Part of a small language model's weights.
Size: 9 layers, width 512, MLP 3072 SwiGLU, vocabulary 8192, 60.3M parameters.
Architecture: untied embeddings, normalized queries and keys.
Each number is 128 + 24 x the weight over its row's rms, rounded and kept within 0 to 255. Layers, rows and columns count from 0. The size above them is the row's rms in percent of the matrix's.

# layer 6 attention key, 512x512, rms 0.0522, rows 0-104, columns 448-511
size [ 93 109  82 119  91  86  96  86  84  87  81  82  89  94  82 102  94  95 100 108 105 105 117 114 113 110 111 110 111 105 114 112  99 111  90  91  82  97  91  82  93  86  82  90  84  93  91  97  91 103 101 109 112 108 108 108 102 110 110 113 112 115 113 110 105  92 100 127 114  74  95  75  89  97  82  85  82  86  98  85  90  92  97  98 100  93 105  97  99  97 112  98 101  96  96 107 108 101  91 109  86  91  77  77  81]
[[144 176 135 108 161 140  96 123 116 116 132 137 141 153 152 124 139 112 142 112 162 113 112 111 161 129 109 112 142 138 100 127 121 137 132 100 160 164  94 123 123 126 118 139 168 110  92  91 122 113  92 123 144 110 142  86 167  87 157 126 124  67 122  93]
 [142 138 118 110 103 117 110 146 165 108 121 110 143 120 169 163 124 108 117 117 167 118 146 116 163 129 121 175 140  90 112  90 100 135 158 103 107  55  99 133 141 105 151 108 136 100  95 109 129 161 140 156 107 133 138  90 130 148 181 115 112 201 121 143]
 [118 119 118 104 135  91 134 112 131 127 149  80 153 127 119 106 117  73 140 159 149 131 135 171 144 180 133 144 126 141 164 120 154 104 141  89 101 125 131 105 149  96 123 129 164 120 142  94 169 154 173 170  88 122 142 123 118 169 126 121 145 147 168  95]
 [140 162 138 153 145 122  97 155 134 135 131 156 148 147 100 134 106 147 134 131  78 167 133 117 118 105 115 147  97 124  91 165  98 114 160 134 117 131 144 157 130 154  85 126 172 149 169 112 115 125 147 118 138 144 132 124 128 111 124 120 164 117 112  98]
 [151 174 134 101 129  99 141 140 159 150 174 147 148 142 176 147 110 129 207 126 119 152 124 150 151 158 131 131 143 137 117 132 143  81 140 142 128 150 124  94  73 171 120 114 158  92 138  54 116 130 151  82 109 115 154 131 126 131 117 145 133 117 165 157]
 [135 111 149 133 122 123 157 108  93 121 124 168 145 107 114 137 160  85  95 174 124 139 115 146 153 141 110 128 175 123 164 124 140 127 163 115 154 111 123 132 144 127 154 158  99 134  79  82 122 151 147 118  88 111 177 122  90 151 103 113 130 104  92 115]
 [147 102 123 126 131 108 118 139 106 157 129 126 164 177 142 138 156 150 102 115 135 118 114 116 133 124 168 112 137  73 115  99 118 119 140 107 124  86 115 105 158 104 114 141  80 126 136 114 131 171 182 158 147 100 150 107 105 148 144 168 177 116 134  89]
 [107 154 148 100 112 117 135 137 118  88 152 115 129 131 152 130 117 111 172 157 124  89  91 161 101 174 141 112 140 118 135 138 115 119 118 125 125 134 125 141 106 152 135 108 109 171 136 103 125 104 124  72 119 125 134  94 132 128 162 113 149 135 127 101]
 [113 115 138 132 139 143 164 119 111 114 134 142 144 166 116 148 138 145 113 105 138 176  95 131 155 152 119 126 128 135 110 110 137 129 138 139 158 157 173 108 150 148  90 116 132  87 115 128 116 103 136  91  76 123 157 169 116 167  87 132  99 128 127 134]
 [138 108 107 111 146 148 116 135 138 196 109 122 142 151 127 115 187 118 155 145 137 125 159 171 166 111 122 156 101 136 118 147 135  93 128 146 108 152 178 124 124 109 123  68 139 130 143 132 157 171 144 107 141 137 109 144 125 102 123 146 164 151 123 128]
 [157 113 125 122  46 101 139 152  77 120 126 139 145 136  85 124 144 120 124 143 106  85 135 158 103 114  86 130 111 131 103 114 126 153 102 121 147 121 136 127 147 122 128 133 162 166 134 148 144 109 166 144 177 142  62  96 169  96 139 143 122 110 148 140]
 [130 131  97 121 115 139 148 132 129 142  99 100 149 124 134 120 168 116  82 109 130 131 155 123 116 170 171 145 146 169 135  92 101 135 124 109 164 178 139 122 131 104  91 102 157 104 133 135 127 156 132 104  95 113  78 139 139 103 157 168 174 116 136 108]
 [ 84 146 123 166 119 171 175 116 110 120 164 111 105 129 118 158 176 120 110 128 106 106 125 143 121 143 131 152 135 127 156 115 127 105 129  59 123 156 152 104 144 121 143 121 149 120 168 141 141  89 157 148 153 131  79 132 138 119 164 115 110 154 135 136]
 [147 161 127 105 128 110 157 110 161 158 138 132 128 138 146 161  96 135 146 132 136 131 147 151  90 145 131 121 169 146 121 103 159  84 106 110 134 113 110 105 158 153 133 167 126 131  79 115  94 162 153 140 185  95 148 129 107 100 157 149 103  98 128  72]
 [139 149 131 110 129 158 143  92 211 113 146 186 151 111 144 145 122 161 151 133 199 137 164 128 147 103 137 145 158 136 134 101 114 136 136 112 177 130 115 161 132 170  83 117 128 123 134 106  86 126 126 140 130 138 124  88 116 104 146 150 152 158 144 108]
 [128 147 135 122 134 165 115 124 109 147 152 104 143 109 137 153 148 131 128 124 103 125 146 131 179 162 116 151 151 132 119 131 122  97 117 111 160 143 137 106 125  94  81 102 124 117 159 134 134 148 120 123  92  93 109  97 158 157 116 153 129 112 138 139]
 [145 132  86  68 167 146 106  96 141 103 121 138  96  75 152 112 152 101 150 114 122 152 120 100 137 166 145 110 150 117 101 163  87 116 186 105 105  99  99 132 170 112 121 133 122  86 109 152  99 123 135 118 155 114 190 117 126 159 135 143 125 112 145 144]
 [126 156  81  85 124 115 146 126 153  95 101 133 141 154 107 125  99 116 116 123 126 115 116 138 156 100 162 112 142 144  95 127 151 126 156 180 139 103 118 135 110 126 124 153 119 132 164 156 138  99 112 105 122 146 117 131 134 125 167 139 101 178 115  87]
 [ 72 115 111 126 173 145 139 143 121  85 174 113 126 107 134 142 131 153 105 134 126 159 104 151 153 112 145 147 141 120 149 161 130 129 128  77 181 168 123 146  86 107 127 103 131 139 195 136 110 123 168 121 116 104 142 100 135 151 104 163  95 104 102 114]
 [184 135 166 141 116 163 117 132 141 140 130 128 157  82 100  85  77 134 110 136 108 165  97 121 113 137 105 126 118 120 138 126 108 174 121 174 137 143 181 137 149 134 159 120 153 122 129 153 125 120 124 109 132 128 125 115 130  97  83 136  89 129 159 141]
 [115 129 133  71 140 166 138 159 163 145 107  86 170 148  52 145 147 138 157 135 173 163 128 150 111 105 155 118 163 111 137 128 115 109 129 132  73 112  80 141  96 127 107  98 135 152 135 176 149 111 135 140 103 143 112 146 110  96 128 108 129 132 167 121]
 [127 128 125 119 132 167 166 129 139 108  74 146 168 122 151 131 149 138 122 107 137 153 148 153 106 161 113 152 156 143 153  94  82 119 177 109 115 152 160 130 154 103 161 129 173 162 147 114 132  85 127 153 145 131 149 120 116  92  97 134 141 102 145 146]
 [ 86  89 130  94 103 135 105 133 143 138  83 114 143 140 131 104 126  99 157 116 127 152 112 139 117  63 134 164 115  79 124 149 132 124 140 109 128 104 119 102 133 106 113 130 133 112 190 180 143 127 117 112 106 147 153 131 135 118 111 104 142 114 137 133]
 [135  84 140 111 150 159 115 179 135 122 129 139 112  93 108 147 125 128 154  85 147 123 131  94 106 134 103 108 119 130 158 166 128 137  95 165 100 128 130  97 142 112 151 109 124 136 127 128 138  97  98  89 108 129 106 160 163 155 149 148 106  99 121 124]
 [111 144 141 193 108 106 144 130 179 140 100 110 140 136 185  79 111 135 130 115 111 133 128 101 136  88 111 128 111 129 152 103 128 139 105 162 117 115 136 103 145 153 115 141 115 148 113 114 169 189 104 121 155 120 158 125 129 108 118 133 166 143 118 140]
 [ 97 121 104 142 145 135 146 133 166 132 112 129 115  63 164 141  89 119 109 145  97 116 133 157 122 133 127 153 115 141 126  81 146 141 125  81 136 141  83 122 134 122 112 114 113 127  88 115 115 142 113 131  91 149 150 145 120 135 119 103 107 158 107 101]
 [108 112 108 110 137 160 127 130 115 103 122  93 131 146 148 102 142  77 174  91 175 143 104 101 115 155 137 146 172 128  57 131 154 128 123 149 133 127 128 124  95 114 127 165 121 119 158 147 143 140 104 136 157 114 118 129 101 128  84 149 110 152 166 120]
 [128 117 136 128 124 142 145 128 108 150 131 107 152  73 103 116  90 120 129 117 154 146 129 152 149 112 120 151 134 108 183 103 123 113  88  95 157 164 137 112 162 118 162 116 125 114 106 104 151  85  87 121 184  94 108 147  91 175 157 118 171 201 125 131]
 [117 104 103 124 102 132 136 132 111 135 109 106 129 115 112 163 110 103 136  73 153  86 122 167 111 112 124 135 116 102 139 119 120 139 141 120 116 127 128  87 176 119 146 111 120 121 120 128 146 166 150 123 144 160 120 118  97 132 129 151 141 123 141 172]
 [129 119 142 129 104 121 138 151 138 103  85 128 135 139 122 116 124 122  95 112 102 141 123  98 155 106 105 133 125 100 137 135  93 143 105 139 121 150 128 109 137 107 136 154 141 130 154 122 156  79 145  86 145  89  92 116 143 139  97 108 151 109 101 157]
 [170 114 114 131 151  98  93 149 126 151 134 108 107 102 146 150 116 126 140 141 139 110 127 119 130 109 142 140 119  77 130 130 138 107 118 176  94 122 106 147  88 127 125 138 150  87 127 177 109 174  81 111 156 110 134  96 159 139 179 115 105 155 108  75]
 [135 199 141 143 107 148 148 124 145 159  98 148 163 110  80 153 148 114 112 143 159 135 119 115 140 164 161 153 153 109  96 156 182 132 106 117  95 119 127 108 113 182 146 109 107 110  99 116 140  55  91 114 129 149 176 109 155 142 154  92 165 170 123 122]
 [147  93 106 156 132 131 112 125  99 107 132 119 187 152 152 126 152 144 141 110 118 127 135 162 135 158 116  84  72 146 121 141 145 128 117 122 135 136 133 183 137 161  99 138 139 137 149 137 131 127 125 129 158 149 121  75 152  97 147 131 109 139 123 182]
 [132 118 139  93 139 139 120 146 121 143 157  53 132 121 175  94 126 158 130 120 145 114 125 161 154 129 145 119 119  74 114 133 160 145 106 125 118 169 155 106 125  79 134 135 149 146 122 160 115 151 118 152 139 141 128 101 150 146 127 122 137  74 126  90]
 [113 123  92 158  98  80 167 124 131 114 122 166 178 127 155 112 118 110 131 151 186 121 135 123 126 133 149 120 140 146 139 112 160 167 131 154 145 139  95 154 104 125 130 151 181 128 124  67 151  87 128 128 130 146 137  94  97 108 120 125 119 106 125 145]
 [153 116 161  84 120 125 144 104 151 128 107 141 142 113 124 138  93 146 111 103 184 170 168 147  93 166 122 144 173 120 144 154 133 154 159 159  72 110 139 147 127 127 161 126 117 106 128 103  92 111 109 129 162 121 151 130 133 134 111 118 153 128 128 123]
 [127 157 105 112 117 140 107 140 101 104 114 101  96 123 103 112 130 156 112 100 124 136  89 129 134 133 144 102 130 157  89 126 107 172 147 105 106 153 156  93 134 122 139 121  85 111 139 112  63 113 172 143  76 157 139 133 127 124 106  84 112 158 130 148]
 [129  81 110 149 128  89 163 113  72 138  95 111  98 148 161 118 148 114 157  82 112 161 130 122 121 110  97 118 129 131 122 134  95 137 125 107 141 144 136  82 123 118 125 118 130  91 119 136 122 179 152 125 126 121  91 118 121  91  63 148 119  97  99 170]
 [121  78 145 140 100 125  73 104  94 174 164 105 132 108  81 122 133 157 122 107 149 156 133 142 115 104 148 140 101 121 142 139  94 146 125 144 131 165 121 150  98 119 148 152 106 135 143 130 139 110 126 149 114 157 113 150 140 156  90 118 126 135 116 105]
 [150  93  85 121 131 128  94  75 127 126 122 123 104 134 142  58 108 142 161 128 165 189 111 114 105 114 165 123 126 113 144 115 106 126 167 180 108  79 107 103 163 152 117 170  90 108 136 129 104 158 113 106 141 116 133 153  73 113 101 143 136 113 121 142]
 [125 146 129 153 168 158 160 124 113 126 118 137 107 129 167 103 122 110  89 105 114 134 146 128 115  96 138 127 108  90 132  95 150  90 142 135 128 144 105 110 129 163  96 133 133 113 151 164 140 118 104 143 133 109 101 145  91 106 154 134  96 112 116 162]
 [184 127 152 119 126 148  86 139 171 165 163 154 130 117 152 122 124 103 158 105 119 146 133 141 144 120 180 144 135  95 131 118 147 155 189 155  89 121  97  94 131 141  81 174 132 115 130 107 134 141 121 138 171 126 148 175 102 162 131 143  94  96 142 123]
 [128 149 126 125 167 148 100  75 131 132 169 159 133 148 129  92 170 114 140 129 173 194 144 175 149 125 137 147 159  93 112  70 114 131 104 106 137  76 102 123  86  92  99 154 135 140 102 125 158 168 121 100 146 111 164 150 122 117 122 155 115 141 159 122]
 [131 115 114 141 129 135 125  98 148 165 161 108  97 147 187 125 136  89 103 157  84 100 155 132 150 127 149 104 102 106 103 115 137 136  98 105  96 124  97  87 106 128 120 108 137 126  83 143 114 162 119 156 147 112 137 116 126 145  87 107 123  87 138 135]
 [108  99 146 106 103 119 137 157 123 164  91 143 130  97 124 147 151 145 167 139 173 136 142 116 150  96 109 184 142 122 138 120 138 155 141 147 141 109 157 107 108 149 114 115 132 113 117 117 119 121 163 102 117 163 118 127 138  96 171 157 124 113  99 118]
 [106 138  93 124 116 127 129 188 128 170 102 132 143 144  70 133  85 177 132  97 144 141 141 118 137  90 110 109 104 151 127 170  82 128 133 131  95 141 125  97 135 102 130 153 154 134 109  70 110 129 138 147 138 173 179 138 205 145 166 118 117 102 136 115]
 [162 135 146 160 150 121 135 136 132 142 112 113  86 121 100 126  92 120 114 143 112 118 137  86  96 149 117  88 134 141 138 127 132 155 109  94 162 149 126 129 105 119 151 141 125 150 144  77 142 133 102 136 150 120 115 122 150 146 113 101 124 127  98 108]
 [132 146 114 135 130  88 152 134 140 144 160  90 139 138 160 111 113 115 170 129 120 160 123 124 136  96 142 121 112  87 101 106 119 120 111 145 157 105  94 105 114  81 134 114 123 122 121  96 144 123 112 109 173 108 174  81 125 161  99  64 105 127 110 172]
 [ 50 111 157 120 159 149 118 128 144 159 101 129 125 127 115  98 121 151 112 118 120 212  99 148  93 114 121  95 125 142 188 133 121 108 122 112 115 148 135 129 116 174 114 138 111 125  76 149 122 125  99 110 136 156 161 132 128 113 145 143 136 148 102 120]
 [121 182  84 125 169 109 140 114 136 113 116 110 112 100  90 141 174  96 107 138 121 112  84 138 109 137 148  89 131 101 109  85 131 122 152  85 149 105 152 131 112 132 136 191 146 146 133  99 130 136 134 143 133 109 130 142 128 145 109 122 125 140  89 131]
 [123 124 141 121 166 104 124 140 142 144 140 160 124 106 122 153 116 101 110 146 125 100 128 100 116 100 110  76 120 136 113 159 119 148 122 120 127 186 121 157  73 122 140 130  80 128  82 145 115 109 101 146 122 112 136 131 120 155 157 154 113 144 126 147]
 [168 140 124 141 135 161 151 119 149  45 111 132 138  99 141 140 131 116  95 145  75 146 117 104 134 152  99 154 124 136 121 147  67 161 131  97 157 128 110 103  83 172 106  74 140 159 133 114 139 132 119 111 111 129 125 104 111 144  99 144 140 130 109 127]
 [ 99  84 147 123 146  88  88 127 149 140 167 163 180 140 149 148 130 135 130 162 125 137 122 151 147  81  94 117 131 129  99 140 126  97 146 124 153 146 112 173 110 163 124 121 164 149 116 127 114 115 124 104 132 113 117  97  78  93 125 125  83  90 158 102]
 [ 94  94  90 111 146 163 117 146 125 150 106 153 155 112 134 169 127 150 127  99 144 135 132 116 128 108 123 218 117 126 140 129 151 110 165 166 149 109 113 130 167 126 148 118 114 101 133 138 131  80 136 158  92 163 161  88 117 152 139 122 136 148 134 110]
 [118 149  86 136 115 145 141  96 150 122 162 122 108 157 120 179 108 143 130 165 145 124 110 156 170 109  88 100 187 121  97 170 143 173 124 141 110 145 105 125 112 166 106  99 120 112 122 144 123  76 147 100 120  90 155  94 123 129 131 103 127 100 146 124]
 [138 111 108 176 160 172 135 116 124 129 103 118 113 112 137 103 105 120 149 119 132 144 135 121  98 150 118 127 166 103 118 136 183  91 122 157 170 131 104  99 116 111 148 132 123 129 108 143 124 127 158  99 108 132 123 148 125 154 138 118 125 109 143 147]
 [120 102 145 165  92 175 135 130 108 126 157 141 157 108  97 126 146 122 110 126 130 149 159 152 184 154 145 156 144 139 111 102 117 128 124 118  98  83 139 139 162 122 108 112 139 149 122 133 100  90 203 180 116 118 105 184 124 131 137 116  77 148 131 127]
 [126 152 132 127 150 130 146 103 115 169 158 149 140 160 163 158  96  96 108 141 122 120 137 109  96 155  94 117 141 146 119  96 149 154 147 145 142 103 127 142 139 143 101 102 101  78 133  71 102 181 144  91 127 107 122 139 136 106 139 140 130 117  94 139]
 [121 133 118 151 161 126 167 124 111 128 160 132 104 153 147 131 113 178  52 107  97 129 150 135 173  81 148 121 103 116  94 114 163 112 142 144  96 165 124 145 122 130 138 140 160 121 119 176 145 133 138 151 125 119 145 138  96 131 158 112 143 162 109 134]
 [ 98 188 140 144 151 148 156 119 123 180 131  98 158 131  64 129  74 176 120 146  99 117 137 133 108 150  98 110  97 123 163 171 132 116 146 120  76 153  90 110 114 136  97 141 117  89 134  99 141 169 116  95 140 112 126 174 128 135 154 130  92 140  74 133]
 [148  43 116 148 128 165 143 180 148 101 122 172 139  70 107 118 161 101 161 111 110 132 138 130 131  83 110 133 134  70  92 130  92 110 160 118 155 172 126 131 173 125  99 110  96  99  85  94 144 122 114 105 118  91 104 133  81 134 148 146 111 148 134  96]
 [110  91 118 151 167 110  72 117 119 160  97 128 131 205 130 129 160 146 178 140 106 137 157 131 149 145 127 137 127 112 102 135 159 139 133 108 103 186 109 122 136 149 120 120 153 119 128 100 167  90  77 136 130 179 114 137  94 136 178 171 128  98 149 114]
 [133 124 119 138 144  96 130 151 139 153  79 147 155 132 124  87 126  92 124 147 109 140 143 167 148 120 122  93 131 146 134 127 173 129 127 121 116 106 171 120 102 123 149 133 122 119 108 134 123 106 129 174 121 131 127 113 127  89 143 141  98 108 118 108]
 [ 89 101 126 143 149  73 146 117  73  95 132 116 101 148 146 175 166 162  79 123 113 112  99 152 155 123  97 144  75 134 144 130 150 146 134 139 170 148 130 159 117 137 113 128 128 153 170 167 137 145 153 118 171 115 134 152 103  87 166 145 158 142 150 148]
 [147 116 135 133 149 158 124 131 121 110  88 125 127 149 137 145 110 137 131  91 147 149 125 126  95 130 135 117 110 120 121 170  91 128 134 117 123 105 143 113 130 102 155 137 137 155 161 138 130 169 125 136 133 132 144 116 123 139  91 111 105 106  87 118]
 [107 115 109 131 133  90 103 126 134 119 137 143 104 104 171 114 178 151 116 139 127 108 105 143 144 102 106 156 110 140 113  84 173  92 119 129 127 133 148 151 143  92 155 133 142 126 135  94 144 179  93 136 159 117 138 147  72 144 135 125 141 147 151 109]
 [134 143 175 173 120 158 101 164 115 115 123  97 124  98  69 110 133 146 133 105 130 108 108 171 119 148 142 132 156 115 100 128 167 133  95 102 128 144 171 132 134 126 107  96 129 118 113 128 147  97 131 114 104  85  97 132 116  97 159  90 192 108 142  75]
 [ 98 111 145 162 139 144 124  87 154  87 101 135 104  83 149 114 110 155  87 147 138 160 111 145 122 114 127 172 149 133 177 146 143 130 125 140  92  84 141 128 134 117 118 145 158 168 124 162 146  84 125 117 122 127 145 141 113 148 114 132 114 137  97 118]
 [ 93 115 120 141  99 114  96 115 119 165 122 115 179  95 126 125  86 107 154 140 116 114 130 126 148 111 105 137 105 104 110 163 140 115 110 129 129 121 134 141 130  90 118 109 152 119 155 139 131 145  85 130 115 115 128  85 150 132 104 121 147 102 127 152]
 [153 125  89 150 151 138 115  78 152 122  82 141 159 124 115 168 121 137 133 152 105  78 146 125 111 109 133 133 104 125 149 124 174 146 128 100 123 189 119 155  94 140 120 142  97 137 134 149 153  79 133 145 117 110 124 136 122 147 155 145 158 119 119 113]
 [175 107 133 136 124 140 156 140 156  97 111 115  99  81 146 104 139  97 134 141 173 155 176  90  98 132 118 157 150  99  98 122 117 145 152 127 127 104 140 147 111 137 139 121 156 135 167 139 104 132 105 107 134 111 121 149 124 118 143 145 160 118 125 107]
 [131 139 105 135 106 132  97 111  66 113 122 132 149 142  97 130 117 102 119 132 116 118 168 126 124 189 150 108 145 157 133 134 155 111 155 137 165 135 162  96  92 150 121 105 102 119  96 133 126 193 141 132 132 130 130 127 102 145 157 142  61 126 110 152]
 [100 128 131 136 151  99 124 125 167 146 151  98 118 148  98 106 111 110  74 118 101 150 126 115  76 124 171 153 128 156  84 178  81 116 143 121  94 168 147 107 110 136 137 109 136 117  66 158 109 118  88 108 128 104  98 119 105 148 155 122  65  88 161 153]
 [180 139 134 104 137 144 142 158 114 120 155 134  91 164 155 155 160 100 125 139 114  82 141 134 161 141 106  71 150  97  92 120 123 150 161 121 150 149  71 141 104 175 130 132 172 122 108  97 124 145 155 118 134 106 142 101 117  97 111  89 110  97 162 127]
 [136 147 129 136 116 177 162  82 126 105 105 137 108 109 129 122 137  90 128 135 153 107 138 134  81 186 119 112 140 185 214 136 140 138 151 103 133 139 140 150 102 104 132 163 116 134 152 110 114 108 124 148 152  99 161 148 150 159 173 153 156 181 156 125]
 [119  89  76 132 151 136 166 146 137 116 107 123 164 124 144 129 115 148 144 142 145 130 122 129 127 133 131 118 105 168 124 145 147 118 103 131 133 108 145 140 114 156 139 153 147 129 144 128 184 106 130 140 148 106 120 110  70 125 116 161 143 132 126 164]
 [ 96 125 107 146 109 111  87 118 104 124 144 122 114 143 135 160 124  99 138 134 112 136 167 119 110 124 146 120 141 106 140 152 136 157 136 108 121 100 145 123 143  88 154  84 149  77 124 141 130 150 111 132 140 107 164 129 135 108 110 183 108 138 142 118]
 [106 108  93 108  88  99 142 129 146 159 120  95  94 136 135 104 170 155 131 149 160 108 105 101 168 134  98 106 151 132 146 103 142 116 114 122 123 110 130 156 141 137 128 102 135 140 138 113 123 117 125 128 113 105 100 160 115 103 117 148 111 109 147 144]
 [162 111 135 126 115 138 122  89 119 114 105 129 102 143 168 107 140  90 150 138 157 127 110  96 124  92 128 162 107 133 107  89 130 131 126 156  73 104 100  96 159 103 131 146 114 175 117 152 136 135 155 128  97 172 148  80 113 128  98 149 107  84 121 101]
 [144 115 124  72 151  89 158 114  92 131 118  75 117 166 121 159 128 114 102 135 138 128  80 118 159 183 103  69 149 124 100 147 167 138 155 131  94 158 134 106 113  92  99 137 102 150 125 116 119 102 151 143  90  98 115  91 150 117 113 120 118  83 132 106]
 [ 98  87 120 157 135 139 125 135 121  94 174  98 107 116 103 109 193 124 108 144 122 127 156 138 146 143  96 131 100 144 115 128 126 123 148 145 148 179 138 135 108 167 142 126 104 140 121 179 121  93 115 117  98 132 111 147 135 168 163 103 122 115 129 148]
 [110 106 142 176 108 161 130  96 126 101 144 137 110 165 173 130  74 111 151 141  94 144  98 171 111  75 119 133 129 115  98 112 119 117 101 139 148 147 118 148  84 117 172 110 128 182 130 181 154  90 152 171 118 143 100 167  70  96 145 115 129  87 112 116]
 [ 91 113 170 100 138 139 106 142 158 139 134 153 149 120  84 114 125 103 151 128 132 186 140 147 144 105 137  99  73 101 125 143 127  87 162 130 195 136 113 143 121 116 141 130  97 103 138  92 137 144  93  97 145 106 126 147 133 177  91 135 115 120 121 104]
 [127 117 166 147 147 139 104 152 165  94 136 179 135  74 153 106 114 118 137 157 116 167 167 120 141 136 120 181 116 120 151 125 123 119 148 133 122 106 132 107 136 137 143 111 126 119 102 120 107 159 117  57 124 133 143 163 117 103 141 137 112 146 138 146]
 [149 105 146 139 142  98 118  89 106 136 175 121 127 135 122 158 153 135 105 142 132 119  84 125 107 138 113  95 113 106 101 142 170 157 132 120 119 138 148 135 129 113  99 165 118 127 121 155 130 149 122 149 145 124 160  75 134 102 135 117 123 101 140 136]
 [131  93 128 151 110 117 132 125  92 169  68 158 119 134 141 146 160 142 124 142 161 106 128 148 140 124 104 102 121 130  92 110 111 111 144 149 169 108 129 144 140 151 138 123 153 106  91 124 161 116 126 151 133 132 181 132  91 149 180 151 125 151 128 113]
 [142 187 146 111  88 132 168  76 125 128 127 110 121 160 105 165 123 117 112 124 113 103 103 133 126 156 107  91 119 122 108 118 103 175 141 138 136  70 120 139 144 162 143 121 130 111  98 119 132 160 120 202 173 152 141 104 150 130 128 143 132 138 146 102]
 [130 125 140 183 123 178 117 146 157  89 113 155 110  89 119 129 137 131 124 143 133 134 127 143 122 124 123 135 140  99 137 111 135 115 113 129 146 137 133 114 142 129 110  89 151 109 112 128 104  76 101 119 129 137  85 160 167 144 111 130  79 196 111 100]
 [142 135 140 121 115  78 144 152 121 145 159  93  98 123 103 159 123 132  60 136  85  89  96 158 106  92  84 101  89 141 113 126 103 124 147 109 160 123 126 145 142 123 145 153 100 116 169 148 119 182 127  95 173 144 117 132  87 111 128 142 155 108 143 166]
 [124 139 114 163 128 145 105 133 155 146 148 142 130  53  91 128 137 152 111  82 117  78 133 121  69 121 101 132  63  80 103 133  95 135  96  95 154 136  94 122 136 119 125 134 122  99 128 138 158 105  98  88 143 110 123 129 140 179 117 130  69 196 135 133]
 [122 123 134 120 137 120 115 104 171 108 143 129 141 135 139 118  99 128 114 128 129 135 124 145 120  90 147 115 145 115 138 139 116 120 164 144 111 162 141 185  81 130 145 119 115 142 108 107 133 121 134 133 147 121 125  69 181 144 102 151 100 113 143 131]
 [136 152 150 123  99  88 144 180 127  91  81 170 108 106 109  99 119 134 143 140 101 135  97 121 130 137 130 126 144 148 129 137 127 157 158 146 141 118 157 126 137 139 113 138  91 125 124  98 143 166 145 135  97 104 144 114 161 104  84 109  94 148 165  99]
 [119 141 158 154 135 165 128  91 145 159 123 148 120 143  84 120 154 165  84 149 134 147 143 150  93 143 135 139 140 125 163 104 121 108 136 129 108 164  77 151 136 115 101 130 139 146 102 150 104 145 119 154 121 148 126 158 142 139  86 151 138 148 178 148]
 [105  83 151 146 155 126  82  96 149 103 121 178 139 109 134  98 128 106 193 134 125 145 114 142 117 105 148 157 120 140 152 135 122 117 122 155 169  91 137 119 117 120 121 160 133 144 121 131 135 160 150 131 134 132 132 112 110  95 111 113 145 109 119 127]
 [160  57 149 149 136 147 143 151 122 129 103 138 195 179 139 151 166 123 169 107 111 142 123 107 127 137 107 104  93 132 102 138 115 122 176 126 172 151 137 135 132 123 127 165 128 154 149 132  88  52 137 150 107 126 126  86 107 129  98 138 128 123 140 128]
 [112 118 118  96  94 132 141 125 153 129 100 110 118 160 155 169 124 121  97 136 140 175 109 148 138 132 148 174 102 134 156 110 113 108 134 130 148 113 117 128 115 108 135 176 134 151 138 124 121 165 173 149 132 126 154 133 103 114 162 111 137 159 175 112]
 [104 137 128 120 112  97 178  95 133 124 138 103  75 128 157 116 117 110 126 132  96 131 127 162 109 182 142 140 172 148 158 101 125 129 108 107 132  98 121 103 148  98 128 142 107  97  93 144 168 129 151 128 122 114 113 127 103 103  72 137  96 101 107 135]
 [124  88 133 173 161 123 114 130 121 123 121  41 113  87 112 125 152  89 105 129 135 122 120  98 124  98 132 148 116 139  80 132 122  98 143 121 101 155 126 132 125 134 149 124 166 140 115 159 134 144  95 118  70 107  98  99  99 174 143 103 111 113 135 130]
 [155 144 144 143 144 147 129 112 129 153 151 113 110  98 139 142 115 140 104 121 132 116 119 145 129 158 147 134  95 104 118 144 181 147  85 100 143 108 111 121 160 141  73 102 104 131 102 154 105 173  80 134 129 100  99 134 156 106 138 208 100  94 125 144]
 [131 103 138 114 157 131 139 114 124 124 117 135  96 174  96 122 157 144  83 109 117 137  97 141 129  93 102 102 152 127  86 125 133 128 118 122 119 112 118 162 109  78 144 131 105 123 130 105 124 132 178 144 120 137 120 141  97 128 107 135 129 119  93  79]
 [145 118 103 105 108 105  82 105 138 111 120 130 132 112 149  99 136 124 135 122 155 146  96 153 130 129 103 127 124 129 103 176 113 155 127 177  76 162 137 143 136 102 142 132 198 113 141 122 113 142 128 134 166 130  87 113  94 100 144 100 116 127 122 166]
 [187 133 129 101 124 177 117 141 148  82 107 137 147 119 109 168 110  80 100 170 118 115 145 124 150 110 115 108 122 128 117 138 151 150 100 136 112 109 112  90 135 182 133 115 159  71 103 124  90 111 162 155 141 116 146 104 127 115  80 104 158 112 133 128]
 [140 103 123 106 168 173 129 116 202 124 145 120 149  95 100 135 105  85 128 105 134 149 156  96 162 145 163 137 124 107 108 115 128 122  68 139  99 158  94 121 129 168 128 119 117 108 110 106 140  88  99 131 102 140 108 117 164 121 139 135 136 156 121 120]
 [157 125 113 155 125 139 137 152 125 155  80 120 153 100  87 126 101 165 128 141 104 109 140 114 115 155 154 107 115  81 126 138 131 119  80 151 132 146 123 128  76 124 111 128 185 101 104 109 193  91 118 128 109 160 120 121 119 152  86 123 129 119 175 116]
 [124 119 126 139 123 101 108 172 155 131 142  97 150 146 106 128 138 148 142  80 148  92 117 122 103  99 118 175 113  69 152  99 168 129 115 145 159 134 164 128 169 123 166 118 126 115 149 135 158 131 126 126 143 130  95 121 124 127 186 176 106 143 131 122]]